config = dict(
    norm='rmsnorm',
    rope_fraction=1.0,
    qk_norm=False,
    attn_scale=0.125,
    bias='qkv',
    init='uniform',
    init_std_up=0.0279,
    init_std_down=0.0,
    weight_decay=0.1,
    lr_head=0.00715,
    final_lr_fraction=0.05,
    train_tokens=361700000,
)
Each number is 128 + 24 x the weight over its row's rms, rounded and kept within 0 to 255. Layers, rows and columns count from 0. Numbers have three digits each. The size before them is the row's rms in percent of the matrix's.

# up: layer 3 MLP up, 1024x384, rms 0.122, rows 662-728, columns 0-63
# down: layer 3 MLP down (transposed), 1024x384, rms 0.117, rows 662-728, columns 0-63
# gate: layer 3 MLP gate, 1024x384, rms 0.119, rows 663-728, columns 0-63
up662 102:104124132127099152136142114118105124139147087133107142112123167088125079117125137160147099108189094164113105083134181096125144171107116136100108120052105131163118132079113134141155135171128144
down662 097:116135132154155107158080160146097098150100122144132107098124113090138092122109150113194094147131136122109122148097104169135106118149173137095144132120113154165141128145096112112147127141111138
gate663 108:094128112145161125150147120138161166125142128073071119124122125094126136084084131142153128133116143107183135134152106150116111114138138115134100164119106141154143135136109106118106120125166153
up663 098:116117160131133147137142098165149149138086110114153124108172135133136130140112123151144205119184114145099134136155142124100149137146139087137140061129087155091126116155104090125083144100107107
down663 099:146133147130115113126120076117153161203124102106110113145116134147136095097115152121126133110130146123092119141121075112138086106098151107120085169118114099150115139158097108144106134139169100
gate664 100:122112124167101149127148148108127152124125107139137124118100140097172145095158122134154131172115121089127105169135157068115130146111115110116085106102117126105100137151150102128167108137122179
up664 099:150124144141138123130106125100141109152082106138111132068124134153076135148147111117161114136094146063131120119131163084139174134099130098141111141119139097161124112109151079135166138154113163
down664 102:143148130113167162144124093138130152092159148121172128115126137148119105115164101140171127090080128135088119119159137091103109135193120145126121126136150149112141151117115133060107115149122076
gate665 091:119137152094111151119109137123139163197107104080121146098140058125164135139128130143104106115132107172150171149109133096095126102127144109161111119114131110110131087100115112105146175102137104
up665 095:141106109159155154123140114113150164166123124098128106186138138049096137139149079098137133164095091079127118082144112163133158101098134145107124151111148101109102118157147097118140117118091122
down665 094:152116107140162117127101126136136166106145096117140149142147106149138118102132157135145167135167119128108137132113142103135124135136107128174113132155156144149120134135113115106110173154149133
gate666 107:101146134137138119135160136175102112132129123129161142105161116137152104104097142102151150150131116154115129138150137154111115135092116162159131172128183150168127119113126141150100126055131122
up666 098:128105119151114148111115137113163105122139143140134115138136120161135080140146166153123152124146149144126132117165115121131157093102094140145095128151159111100099127137107122177102152092124124
down666 100:084139153151140122118120122131099168111085109122124081119130151058145139153149155129108122138160102129121156127148148111139111135092113128206102143109141190148101167127179126115160097135115146
gate667 099:119092123084194119106125133139110171107144122136068130100098110144166131109104093094127146127128151124147142125147154118160125105154119116102115160161144129110087112124127083093093145126116148
up667 097:099180096154195122112142121072142076125125142130114112181170116123169141094083105119144128122135121122109153097150126138116147151177127156068105129133139150093149129162122122118151136140111145
down667 096:150138150093092136137134099146131140095094168118115144130114129145137158170097102121124144146134155174139131131090154146118138108113129139097194139131139150141101121132139106141121160152138168
gate668 104:131145144145087129113114142137110137134114131162133134126120137102109127134096146091171145146132178127117121100093102107185114093111148123116124148114140137176128092117113083138126132166161137
up668 100:162141130120110103124094094104105124087077144141136130130095150143150110128124089125134122121064148109169124085119157180088144196131143169137109115173113140158136155117117129121117148119132094
down668 099:104153130109082151089133104112146171157132092140124102088123113096103107124146127154110091094131122121173099095134122135115129158107125126102091107135140136128128143125118147148134081102140091
gate669 107:168088169164135091078168138117121103132169123106124119125148074128159168092121127156135124130100101120132150132090136106176104119153142079113124139173089122133113113128130143098154145099156151
up669 104:117149118115143152121119125127145124152103132145129118156142126153138113148115097140151101082148133147107129133126102161131149130103120147137109108097162148119159148102130112146099103148113087
down669 105:182144117128138124150105108153133119093090123102136119106127098134125145117103105140119131115140144121149128160162133138120084103129120093121093131145118104106108154133154125089137134156129072
gate670 099:139153143118124125154145166159135084181094154130105117140149101150112134146094142162124143150096184097125162144105139088152070162144142125115117099150151114135110138134126108163148150164108153
up670 096:131151121130145130119133122101115137087138134141138140122125164077177106114118115104133135086129129128165109139135108097115122114105118124132152114094133127181191165060139113070156151116123114
down670 098:146154103075110128151066111102168123105128074145112124134157137168119077092099110074138180123143135184149126162118128138113132081124157169098112119147122107116156144117111124152118118071147155
gate671 102:154122138151121150119132130138120100138124140102114133122116118174153147103112089137159105141160154159154105082114129127154140121134179103148116143096114152127167130174153143133113140097138104
up671 095:097115085121180153137118108087137101151159152111088157148120105121151133141101123159154139154125126190132065127158096143130135112109139162124139166099126112140153147131126127185165114124107149
down671 104:134125107114167120157143128154168158114138134113141138112140109067121143133148095171132133128170108107130090110171100134125150126138106151150147146116150139158136120159126167133144104150150129
gate672 105:127127140111152120136136081145145114164139159114127141096096100141120121181113153141144135121152114130165154118105118150119115149110121123123107107148155144116118143120093117133125142142115165
up672 110:124124109134113126120162193135103144156136135164154129115141111117148149112117109128127129138128085140162147107143120096135156136139118121123121154123137124129132178105151097122159152108101111
down672 103:113148132113115150161139119127130127103117162147104142193126115124131127128110129105174145140148099161087137131094119173129117139108132146140159123110138167154133089136160136135144172127107164
gate673 101:123116107137123148100127156181154127151093139147140118119140091096120149121090109150111097067112163088102185081170137156127139140155106175085137137115124100169073155141142089138114111144157164
up673 099:082154140081173117112131099139139110128112123121137117142134151115134166127110142118126141082146136104151133121093112142145094136131127143159091107140099122121066136131203111093148124144111149
down673 102:141123136104156172131139126124142119060122152093090104080114125111175147134159153126212054141130143107130136132118128124139120140117100129145150142088079175134146094119117147136143081166116124
gate674 104:066090125114122115188148113114146127120140133094123160141093122121125132139122133139153117133149116134109146151110133146141108111140136129091124100132105112136146118147163137112134155154142137
up674 095:129126150127134130124120163129161144124174094159126140123138161138091128147062147136099106151120137140117148110134144127155119130148100169130178141098138164109140131181124135129080139128144110
down674 101:127136102176155180126186125191117089155117126124152157153099118128121154107114115116119126130129121099152168149149101093191109157117124141116139142149114175129110125141081103173147143128162135
gate675 100:090097155069151136150149132159133111087169145139148151125137098097142127087106132140089137160140104122132122162118146133153149146106098125172135129149125130151138125151143119136180156111161075
up675 104:167162092123152118112122120148140080108132147122121126141123170115108155103148115120147087157145148114157165093095150146116080151116107110098144149110156119109097108132140092090091106151134139
down675 103:195151130127159177147131136149160136159154075118126142122135117142151177124090182178142103104179162121148104180124152160131129162142118085123133080135112140141115108166158099130122123150139082
gate676 091:161160151087122094122097141127166138102116136120139113184131170116144128122118103130099164145141163135113151134155127127106107141156106157138109104145103130143149111133098142122104146122174113
up676 087:130112166138120102074130089131111157129093110119117177099136115154122133111108098141127073131108119114091148123172136122154167104151074102133092133150113146122143113119158101140116125111097104
down676 097:159110105126117140109125069084155105105120156107159140133119161123118133149103131119085138128146117158143114146138145119139107138126108172140148130097112077142100126091167167067122103123167125
gate677 090:159178102134147141142153125157131086147144130151135150149096094090180108142091163124121128114153110153136129137122100128104112111134142105108124121121129131114149135098126092121119134170118082
up677 088:134115121141140087136124152116148119105102165149100123107096111128149124165100155098125119122153141136078131129126099121142118101151168126132129186072126146139137131136167074111109144157112143
down677 093:170126131132084118084126097134134168092125125094144147105112116139114126100129122145156160133117111076140146137161151096100116116134163101149116149130121127092134133115108203110113142109133134
gate678 094:149162147107105117118117123120099118142122133122074128100134094104157127157154115145117108131105086095144121071111124122150166142162114148105104131134136137152106110125099144100075149123142150
up678 101:086107144133132171132162172108164123140135096152134114120168098104090154118140095123142171107160152090120139143064113110104133113105135112161117113112161112131132131097168111146125070126134114
down678 103:141125115085121118128164119080127154136186141135149145125108090120127129169094141131142127150063166110137120169105107123084121122106157114112112133118095075170150163117098081098142135133153125
gate679 105:128128121141128140127160152130113149123109114128104101153113132092117098142149111115159152127130125105123123102113106164180144118111138116085128140132136124150112136168139118137170104096148113
up679 098:106113077143105085124132193089139140093118145142082111089120133100177119098131134149149138099131141120121057115130093155119123109181132108143147161141160137120134111131107116078167106093134147
down679 101:156096145142118127116147074098085128122139105150133127087172156093117136109090150138178120125134146118125128108098103100128116140146127151146133114104114119142155166165104157111141163159123134
gate680 096:133126163132102140111143139108097142182109188100148143150112096137126127066140123073130138131109157120167137124147131139170129117149134148154103133143126116177131106107135145097143125126131121
up680 094:129149127103109109121085120121116145109137106133126098154070113093130138133115120127134148140103131156169171134141132165134131150121145113155123101130103153084112134094147152149109078102112081
down680 099:087162164162147132107098145120120130144128155101150124128105181146133179193121141149120096134149091148108129111148126103123123132106145158107170131151091159105153123132141149134125132119131139
gate681 110:133137126192143100112169112114144115139125153127109091133128157110123144159069094151114127127111114142146154110139128128133137097107154115145147115136111117126132174134150096130098134152122064
up681 110:096109121146137140135091115160122134101120106129183178093124139137128083119154169150192121131142119100135106100084125136140125115135128080117189104106110125165126104116118121113121103138124141
down681 103:098117142110101148133121149070131134143124117131147145125152120153119133143161150175129147140158159129135100100136123153157146176123120121147066122133128149147105120106128127124149094142149101
gate682 092:125115130120105161129147128089097163090120108176137165091100159119161112139125150109159126159134143123121112115114109105100163128127153111178080091147116127134122147121122113130113117118157133
up682 096:136117162154083159124210169133155159148154165160134088144143121134124121077165137181092150172132142143111109107133152157113159109146192112172144116147125113112146135185116161173146157149146141
down682 099:145133128161113139119142139082117164078162107126116133110133199085155129176145113143149129132106131104123130136099138139130171123127127115136077104125105097147128121143081104111081129127109124
gate683 107:122128106131109158120126151133145112102136150121099125163131126105143102103125094087083076138110107123172098135095148103167126142092204145117117133140122130121150124116073126159125159156142147
up683 103:108127133133153140114135124157078101136110099151107101117152143061115116073096109128167138073120133123146133085073092127112127153098147098125135150142152133105077117127091145102133137117118109
down683 101:099106124081109163112120183115079119118149139138151128142142140145115099148117147104159143114163144150116141124141109143122147147135112147130123134100127106118106150113115114144172160108153116
gate684 096:147140164151151108101110090109159148127123130131117096141156152141124126126100096106111142115119165109152168143131109161123139107125168130140109148112130138163141155109092090115113102074153138
up684 096:117127123129132120116100136128127123153120147100089106112162153105110119099103087108143123149113130098154184102130146120140146122065144138128108100109171139154138164151109102056163145104118162
down684 093:117145122119129069152109142171115119102136111151124177122108082188144164094145161139128105084143087142128121109170080135094128141090145151144142168124146135122151099145139113117131162145158144
gate685 101:105117133131142129126110120154146114137174177102151154154110151110145192170134151147128157137112112135103089109076125157133147181137089104110142101101097130153194107133120110089114123110147161
up685 101:124136123130135135122134162051159149123118192153140131133107134122104142171111148155128130179123115164133117137122108122152102112122123122104118102130100126122149127122120116154163068065152148
down685 098:125120109126125101087135109139122140133150108116170139126130135139123120091118139110105136107089159113118183124108109133088085089131161064145118131176148104130117130102125147145113083145093107
gate686 097:091093130131124124135093111124147150133110118086148117103129134095095112126113123130134126105135126090132127124125139086147147094146153096102162138147171104128144124142111112094083113115133150
up686 102:170131139136117111083164080120101121121103166162161107103143101135181138092113113155139158112121113130109101130127160133124080093152162144123137114132094138103135092145148151060148129104109130
down686 105:152114164152113148124138108150177105102112128135111132157120122145132094142079136119134153143173127128130112130101123132120126108188120125138155152121146146104156142150100160128154103163150154
gate687 102:125135133135127131160164176117122132117115134131133104153106119131107154189125122128118093125142140188125092112142135170168131174152147156105115159138105181162149152113130109141141126149155144
up687 106:161143167117138129116151147096155146113148100126147147135155146137133117166128164079124184098116119112145180132153142152192119145121115151133111141165122125146121123132128132146172094086144137
down687 098:068120109103167108146136116161115138131131148129120103157162102174117096133107137138121145077159179173141141155097123132169130096147191079084125110123128139154123092119167091107140121117115148
gate688 102:135155134094117148149085145167087116136129086185111130098108123105082085146089153103141067133138143160134116098116129170141147156101118143127152112092119172094131181125117136103152108163158169
up688 098:175126062112132120095122122142136138149190101122141136132152141147113132138091119145130142119137111090129121146160101147111153085132112116157112123123089134129101140134117130143120157188126160
down688 097:121147152120140142161130131115154130087148109140175090096135124135101137106152137100098142089123114145123129134080104073092090150106122126148115127142130084096123132125098125146165107137140161
gate689 096:116110197120100134106079118117158122124155143132099169126111132140110152082144097116107077130120179128149145176129150118162115122108117113120177143144160116144113124139141148149109063126116137
up689 099:177139154138149132157143149150112079096134127164136117097132117135114196135120132147129123103139127136131091113177118160152161132130145161155083124107118139189074154150172139154116144113163091
down689 099:143113088126135146159096124130131124152133173152156098109092120122125108123141118117138145099144115124133139089110131150109172129106128136150097093135095123149166144098138161117113120093158158
gate690 099:129130125151151141107146112116139128132109159114119153121155138157125075145138103130087129176125116147126083107117093158110131135117127134158162157113135131114166205124113191158118134155081178
up690 094:146083142134117140165105120160124123137138170092105119123100148128143094131115173150143125127143150126118149170093140130112120119120109124111142175127121145140129105111134131129132130123150102
down690 098:126144118129141163126124152090103153134135147115158093097110107151113114115106111161121143127118129121097164134161119138143110173129154126131124140095122089109132139077098130131117139135083115
gate691 102:148109162118104119065140189120118079135131159144132130137100160101150138115134098155140131165128094109118148097118122114174127126128097109101124174130135141106114113090100161124091118112126128
up691 101:131094140097144143072146146123133112163169120098108141131111129155111128111192136115102126129124146141117147131126128115142149098147160109108087162157145126096145153153072178132153104113132097
down691 105:155124183144163153113116128161129112139150085125142115176131130132139086149116111178111138150171145171146124115120112119082142112129133108172134124132157151134116078091105162136152127160134143
gate692 102:100155153141119116117137117108139110134131119151149118099162159162122120130110098141121127106137111130170142143124093135156114103116142156129118120124126110143155128151123116090130062113136142
up692 101:127117151142106111128159096108122141124133122136145126124128146146114109159156109170130142110136111104103144152143127134147158136103109118141135109129099120114159112154121138139134136124151082
down692 102:170132106177134119156143119125154153117164097101102123095120110115169100145150114118176140106140112094111127112105120175128154140137119119072138144095121125108133109133127103167131112130112119
gate693 101:116087187139153106148138087141153085134121126128108110105145183121100138152173105128104106129153137115150150126118130108161117154120109131082119156146150108132127113114121083108123141165142121
up693 096:123159108098092108150110123166149125160141151159114133099165118094115109121193158138129131125151124131142094187131136114130119119147092101114139135108168153112095156127171116114150172125089106
down693 095:096158124152146094136120080146120117140106114126153135119175107094120118142107158139183112087160153124106150136111126137144148123114126081134095091124153109114132101108118112104107137157120163
gate694 096:143101123098128119110102088126131095143142152123097149085131143103103107173083134148089146105144117116131154110150139137122142132123092132070085091132098139084099108140126135133148155108132177
up694 094:127129119074119130112132158133180125136118144171120136089126122113091118153134141096165083170148161136155124129125136116136174112144109095147095096125147101095167160134103152116153157146151132
down694 096:139098095091106141137125133134125147115132052137169128141113132103146155141145126122133159125142157145087098133091136126133120071125165145106143115091154123152163137100112129096148123120148115
gate695 096:115135119110127140096140157140107143135122155112134144167114127124132166152101080163068133105096105131111113136133159128139117151102152139110154120140147136114145135199125119110104185155106116
up695 097:115122107104100155134128149124146165133093132148135104146116116142122092129125157098095120130141152115166142168156060119115146072116123162134127121116128135082133146113121130135123136147152141
down695 100:086146130138117160126099193123080168124158109126112129154167078157110179109108101130127117117150096158141150148155092098125128121163169111114104136089097121145136091118066166134161166123098129
gate696 103:133101102135113142104154121159129153139130160134123109158129146142137140148133116134091175139124111183135115119096127170125102151109143116114119115134138127148116118102093056168101109105154108
up696 100:119126084099120128140105151088155128111116132139154108141122188120126107154133130136133099114158088171135108130142128174130132188105126114097140110161129119148137107104131176164115138155121121
down696 100:180100167100107120152160104131134108130122154149114122115095129193089158103126111132128150106141147089136120132156137100113142109151124100131145170124142208106103128089116143122107140132131142
gate697 099:104101097112149133133110127174070129122172105133135159157125135099128123142130149094106110092123150139173081128091140131081093167122140094129139144111131157152156137103106108134103146132097128
up697 101:159174128172119150164150155127164107124147101110137133156174140130148147108114123119094135103113110110083125137104113137145142104169121152128118137149118120096134096158134134132137143155140100
down697 103:096147091134153155082114097131182114172097165128145119128172109136174158109121158125091120113104132151162127105110154124146106136138149140104113128156101106137170138131156164128120156156115141
gate698 106:146114120152134129130122112165128134135140133146127115164114101098142141132101118129113174147122148200107067130130112121164052117107148136097087153138108139152110158154114113134141131162164161
up698 099:118133140138141099061126160125162104123114087118134127138145096134127105136177142078101100138125129101121123132087141115096143133159090144221187133104128098083139113117110130130156092136141175
down698 101:111101141118148120141112149136111135120163146093127146133109163132153193156156088145136121135109130116125158150118143136130180109126142171143060094125124118119112133120150089108134107163148116
gate699 096:125165089172097153108138114104120110149099140139156148129123135105140158121137117141150070122123132138140107154167093140112191083135132158170138147110131107151129153133134146160130162143117123
up699 095:111140187115077143070178103159095118135090111128111121124107091149143104106148118138094142102163149152149087095159130135077124131114106106126135132124120139128156124117134132130097136120124119
down699 100:089109116132081107140137094156157139077137084130129123166082112133109134111121081126170110155149146133115155141097119112101112157142174121159128134119117117147116130130111092133083141065142151
gate700 097:125136148098121119127135124113176170131058149094104132115123139112110114127121185152124116134157120095101113114084124103132140165161122192151122117112116130093123085138107126084093149119107165
up700 099:107117081145095155113098135093133112104108105138135114124164102137133148107103100089136088120119113130128120160186127164132112124133158084099136064116088142135107153096087126125167078134164111
down700 103:145110135137104114114113092146161115131146121135122135138137126180123120161135139169135157118137168155135133170141141140106156158105157122099107153124128185134105094090127102145103133122166131
gate701 096:127106147134164126127116130147083155085084087118096159128071182133131126081090085109156088134109171122166124181139107077136112127129153144127118145187143086176122101136143124136156093145149083
up701 091:128130113094103095136154137124121107137157115103118090139143162079108072180107116138132180117089135185115176146122077121162110117102084125148151124092111155151122154154123172118138140140168156
down701 093:119126147121111105109117132148139105078073144170068182143117149116111124092139158105163127146120143138135118147098162141130129138153119128125168113157158126108107129113145168135118091160121106
gate702 095:099123132129122141160135150095125123136105138121129124168090124084145104117111126139110138128122153082150149073125083105091119135114130138126142102083142120099138108144136151125090109125151131
up702 097:112171138089126141142145089148148128087171150093096104109118152142120116119132145098124124124116125142122088160151148131124136095126153078097128108126101149111126120156132124176113092092119132
down702 099:170113113105129171154147120138145153175185154139097169175126101144148128121130097143117165123072107139142142130127137162153132139117118177115125134146106121138144169090154170119125132144154130
gate703 102:134171126104139133108089135148084162122119113154212143124146126113158088128105154096103154163119149132166164125163141100121143176123154107124218129165122113097114148100116132127111136179111113
up703 100:143113134159147096129170140100135099102119135113154106111129137166143133148138143142153117098117099129105128132134133097142137111160145134146137130119143164147140055138106097114139177145126144
down703 101:110135138144137076114112137126128109100132132129117136101137095140145110159097111122112181125127134085128143111087173112137169131153134132122154168123131138140146169117101095124143147161135162
gate704 103:140098156117122128108113115102125117099147074138122145104158154125144127132133121137109187072105117113127132105174118131164181113151087112141113139148127092128127105116143102109116114106141115
up704 097:156129072114122090139137116129121113128109114158166129133111109085147128122087137133153147125129136149095138135147164099115142112134119119110071087119122149124156151091158155139170093158114155
down704 099:124150134102137151167097111157118129143124106145112097160119110113162137097155138129109121156159112099096136137100117090130129149141110131132125136105104110140107109146087135115125160122099115
gate705 089:154138150063082118083102146127178113126100112151144144073096152135171142161166171089128132130121156127127142164185177132126123106162159124118089116150143112181105117132120110164142107133145120
up705 100:134088142119061118100081130135121135162124144148144159118134149154144108190114147101145150113132157145111107113156207116104111134105129115130155145114156116116167123129156114148123123115170139
down705 100:120109131130109129152094112190139128142134095135102159134105140162152125146134156115133091124180119133129140157111100160130115162173149103155112146143164140126163129136066147122137163124144107
gate706 104:121109114120140128096148132133101084124098127113134146108137097090089118130131084143085133122132155149096184144158151112158101096128168116122129127109129150123117136096148163135122142099107131
up706 096:110134177127092122145140110121130189135121125134119055134110131141133143118108123187159134127149107121088135147132114130129113142151112127085144141129121146089136099087109129181126146131152179
down706 103:114188141080135095150097094127085128125140092159160135139110105116126115145140099110109123175158110135164110145137106124101091129116131152141096133126103150147136134137151096130175153139130191
gate707 105:113115136128093137144118146104147112121111121120178168146128100128122125087145123100161103090167156113121117153171115137164152169123140109140146133121157111138097127146114132130137078176159155
up707 099:138124098119106126113124077121112118105114154117111122126107130124089074134112104094201124162079113103118086186078171124082147153114115113119123083117091134146113122142149118121096117117127125
down707 097:142103115148185135180085132157096145122146137139112136065123139074137135131166146172162159134165155143118151092107153134152095135130076154092152143133121151170108109121125140116121101133130169
gate708 101:112116079134156103127137095136164160098117127131111158119112081090168094133134101130098119113184144132072141118126135134091153129142106121072106159145141160143111146125104077136098133067155105
up708 098:123120116134142132115112158133101133165143121165149116132131102116135115082113146126112115134145134081114118135111109133144107146139133112146127133095105157111121147130123106079166138180104138
down708 102:123136130101203107101132122099155100123164141097135106134161112134100124082124138107129100129122088132087147185108130105152123140096156113114160161130093186135114157124143129154125141148146129
gate709 110:153127132135158152127108119160164126110078101095180128153143149137126126133078128125151134124093148130137129166150139137147145158105095092163132170186131132165116142118152114150114118122153095
up709 110:179126077133148151137126143170169091134158143119121135152175150107095121132073086126121125130150091062108168130140111127136156165106104133162148171174160125154127121106127123177099081148111122
down709 109:108147145112119148141135104198124090109101128150175130108132114139165102151080185139126090079077136143101118114109167114141135131111078094147111155139120148159089098133151144157097067134130097
gate710 104:087181118157131105092129105119127086109120192147131134131146133114146104146096158135094078182134151144093126137141116152120135133125171126125111145188093114167093109140098130083135098159152118
up710 107:133171072105113156146128147121096156108083151153111131128166099108149097153070103150100136147120083131154159150098119103110157173124093155116110154144122129113080091106147124134106123107094158
down710 105:093156121109130138160154127149163122146204147141126146140107102144109157120116171129111149159139162129142114115165133088096157108166122115089142100155158088133103105150110111149111120136092140
gate711 101:115133071120130159150131117144135120191133111089150082129122164122125143107111118091124131142117158132148147115144133127127181164113109178130107138138140154136102089125082101111087084098139124
up711 106:085129175147133178152170135088145120107149092110123182135092150091105145136138185151112134127110121151125100082189150142148111151117118128088123151088161152137123136138122111140136111133121118
down711 100:097156124161123164147106143143159136122164139116151099122135087082113091120149135133140138134144105128158136122090173119149166117152134149129154156102157140095117129110111104144116119118135132
gate712 102:128125128175153151107122128124148158140157154131113166054136111166118086114161118128106122134126140143134115140137113152157144112129146153131119127129103169124095157157125122112114146090093123
up712 102:108133114135116116073089125102121160102129088117106120094116186148117110102129150120143139137157118184110089141133101149112154160127157159119143113097112132126177138137132141107084152146138108
down712 104:143147129115109097179158133089132151117166089166159103147159108115126111141148146120114099147103173101134107142118123119127145136128133119101119092169094108157139125144081113107157119142128160
gate713 099:138117086062119111182137139162105111128150117145136150129102127111163161129107120118165114155159173126122126119075160139122105106139151133086169124153116125156179130129119133103150093140147097
up713 100:110135195107091128109122148155194123171108105132126150119166090127140120152113131150106127112160124113118146149148125151119135127144112144091158102156161152121132136114134117132135146104110120
down713 102:161125162116123179104144132105081161111161123100150088166112127121120130100110121091111164127078095095132132097092144130104116143146086126146149175161115152125147142138158136156139110098142136
gate714 099:125150171126134130107140171070123102078090128141124142121105131108119178166162115153141127159100127142083101131171111135160143077138129169096152133131143161159130104141123129129147149070104147
up714 106:102176123170132114135157115159150134101118122137115101176116157118132103144116127120100129151168082112140135080127115091156162116137135133158163112122117104138134136119170133180126155157131110
down714 106:139096121113162105145129137090144184109134124119119151165107146123142132167132130157169106123111131111110153122163136145150143143154167129117138118154118075126155157082101135089137119118173138
gate715 095:141112100122145086135083119168132191132141121160151159145129087103127149115119101151130106155144131146121151127129120124096147111116150083131123109123138100089111179127108158131145127130118155
up715 093:111118110121110137112080148108195134151078122132127149132131113125179146122124134105105108096137137188138175192125093136132115121141119131093141092112147121100123135113139128158127110135135115
down715 097:121128111151158121145136144087152146142130138152136158147094106164205108118120146164138085157168133134171136151154126141096175122134114164121099122132123154099118176084114158133131133115128118
gate716 099:135151165117177089127137124138168149161089081073135097056090101118133140151155166084100104155083116140120140106130147161155097137138155134105120181126127098093126135124109131132053110111089114
up716 095:137121118121128133089144123095128146123099136191127087129149117162113119106104145158137152120115139123143131080138132135134110157147123091104158135118129129161095115122161136137127131142105106
down716 099:130127116151136096147138136144109130146128104147158097154113107133107131107129126123161181136096156115110155129118176139102136139126109120162078170128126124077144107112098111100097130155146123
gate717 104:131170153090096134112121120141166178096145157138150150132116122119112107106153123158115110073135136149147132124145145132127149104135149154150121119160164143096157115175140139187140109157122111
up717 104:135143124148102155108141123173102118167125134113113159157154149115103127118149150165107124105136122111147138126123130117131136136166122091075152142113138096148150122148113136149124097147062113
down717 100:167123099131137127102125100129148139126137127083102124136157129147110153092163086120147149085185114125101143139147138140143148105137104127101122117083154146129112098148113075114129126100139100
gate718 106:156117202149138068146116161116124052152138153134163134069139097147149124123146150113069118173108132146145163126091115107117156144118115103136157113151118143081113146109139107107133115173128137
up718 103:134127135149133141153137161122136104140111091133114119117088171127143113135123165100117133185131133147121142125151155103099148116116163099122128149106128134125113127113125128085119100127106105
down718 105:118132075153152108127112115162121177111090123102133130077131098111131116099116113123084075117120171140126142157107115139104135168165123115142171104112113117105145101113136155136122131125125106
gate719 102:104099113155104144122107106099138119130117128142179119138093157133147130117111149084164145168120144148144092150140151107151081119106122109102147146122152154139125142153129149156119080133094122
up719 100:126165123103173120135142161136108118141110122093118113164134148117123149148115157178124072135113088120125158145170132129117133118148095094134118101123159159145131143147129108128117150108089151
down719 098:171143114128103112151138122148161137152130155148152095163132169115107140149165135124126119135107089136130167084143147125116102114092084110125141154117117100129099073092134133106114108127094076
gate720 103:164131092188095140124136155142104138089129120126153112092147103092124185110144135114127153119125129127129105134077170141142102114161158138119124124138125142132145105116129158139103107140107122
up720 106:143167138152129114145122172106118123109165163139114154140085161147124104137089097112186118104178147100164112130116167092104131149107126151175128135100123141143114109120149129107119143113132138
down720 103:153175113128115087112089150120140143126119143125133096122159146132142138131163133123097100049142191050133126123124147146156162101116109162126127134090153133096149146139145122107098156146125173
gate721 108:093180075124126106070146141150163118133107104130147126108138139131130144135110114135133123117133130115165097109078093158101104142145105132101035144127091137131156074163069133173169120137107108
up721 100:103153151135110126089127127134154116117116140125102163105073145100152162132121105148096123090135126123154126109127091138111087078109163127086137149181135116133106128119122119102095148112156135
down721 101:150149121102143114155135127153129141102107138113138147158143137117148129134162131106086166131134103150115087160102124194104118081122103138116129154135133157118128142089081141132116131155115135
gate722 099:112142156138127138090131133144132114057129152096144111104129138129138137080103159136114166165169147144104094162138104097110120172163163101169139094159117103156130086102136085111110126144138056
up722 101:112146171089091115086121167101141105115164115143113166107143087145117162163106109116106132148145108148157110124126134088102112122098125173094107111139165171137137072132101128118099105159102076
down722 103:112143121094153168155155130154158121100118116144130105086140117122153125162136158132165143108134138141144123141141145119151115106062072094083095132078139142109165136165112153123147140153111135
gate723 104:114119133126127141131119146087094167114100106129134123104155148107152098167090104127111125167104131117113164137120113160172095180148141109100116128154137167136096096087080127114179137140198060
up723 094:135120114136080151136133156127110131096132158107072120158172087135136079184123103126132105158145187108130117115112111111150122095127159158111145085162140158140158110155087110152167138132121124
down723 097:149138123112103173129158102145120106131197126117134099116118116175156154089141152107107151165184126120073145143127128124110132138120123112121120143119112156122149089123151121137126121134153154
gate724 097:091050134140161124128121104106127094147092135101130172078143111129154122089129129174143163153132143125112124148126113128146167140104153115150132156158144185122124113113133122160147123138167163
up724 104:128136122138152130112076129122151108119127079113135123115138149095113173049121059113114153118109089130106147108137122133146121127117145145130109116118163121125096171096109138154134118118105135
down724 102:139125138115116103179120140098148100135086110095165093102112130104141159108153121100117101096103126165144140145164118092150133160156156118114176107160119170167114135094153150119145151099096167
gate725 103:198122138169102128153138135131119151140125121150138132147141112125132137163111134142129120128093130113110162062117114161140123141107133093168125126117118141126154155150161100148064139168099146
up725 101:120098104116119163139109132115110117151144112132103178153135160127158114086143154109152145115180126094145175153111129119151138117144151152136120144159118125128091153147107091145165129135163138
down725 101:139117127131172188131078114129117133152124153128106118151140131128113149113134129125129133114125128133101119166143160096154136107142117083132111130117138137164117138078118166115161107132135150
gate726 100:128165093130084123157169163144129128148119078113102147090114116126101167085123086113149119161104115096146143124121153170174116128133141170161144173141119148147130113155143138137138155140113157
up726 101:166106163085126124166132084139121137141104086146146110161080144102168149120133112126147126120158101165123082152126151109094156174161098164115140084135104163120167124162117160133138103119147113
down726 099:129148124151134144089139153096147136146151099166148125150149112127109144149151099152118126140114139095140183153120117081151152130108155108141135154148135131110092128137102134117157138153124137
gate727 104:105122102138137119132139144111124106144116141173124097169123147100106138108101109113144102121088061141123090134159077145163132139101143135131129129135118106117170104076128102117125155161136138
up727 095:105154130160167131133123125115147130106131159120151130132107138160147086102104107167113108156103148165126138134117123175128144139126136150136093097129100109132139137099114119151167167098138173
down727 099:135096129134125114102112147145149129143091164138101133106149171086111104121123158159146099131080100166163115132143105059111167101093135130094114092180131130171128097120113180107131119096085116
gate728 089:117135135114137180151135170114129150143111132159146138142142142140097119143137102169108131096092116156150111104136155052116167129096168109094117087142120148093107173104137131163135100129133124
up728 092:130120157113107130131133152117129151116146116159133101131116142123095111193133165104130103136124092133177104113127149086165128135159116113125159143097162155123120111130132123130123161137140142
down728 096:132136178143139157111112148124106104128134128099082126151110143161127113097127112115079127111129118158123109139171106138128116097131111118135148147110122099181096177095175103153128120103160108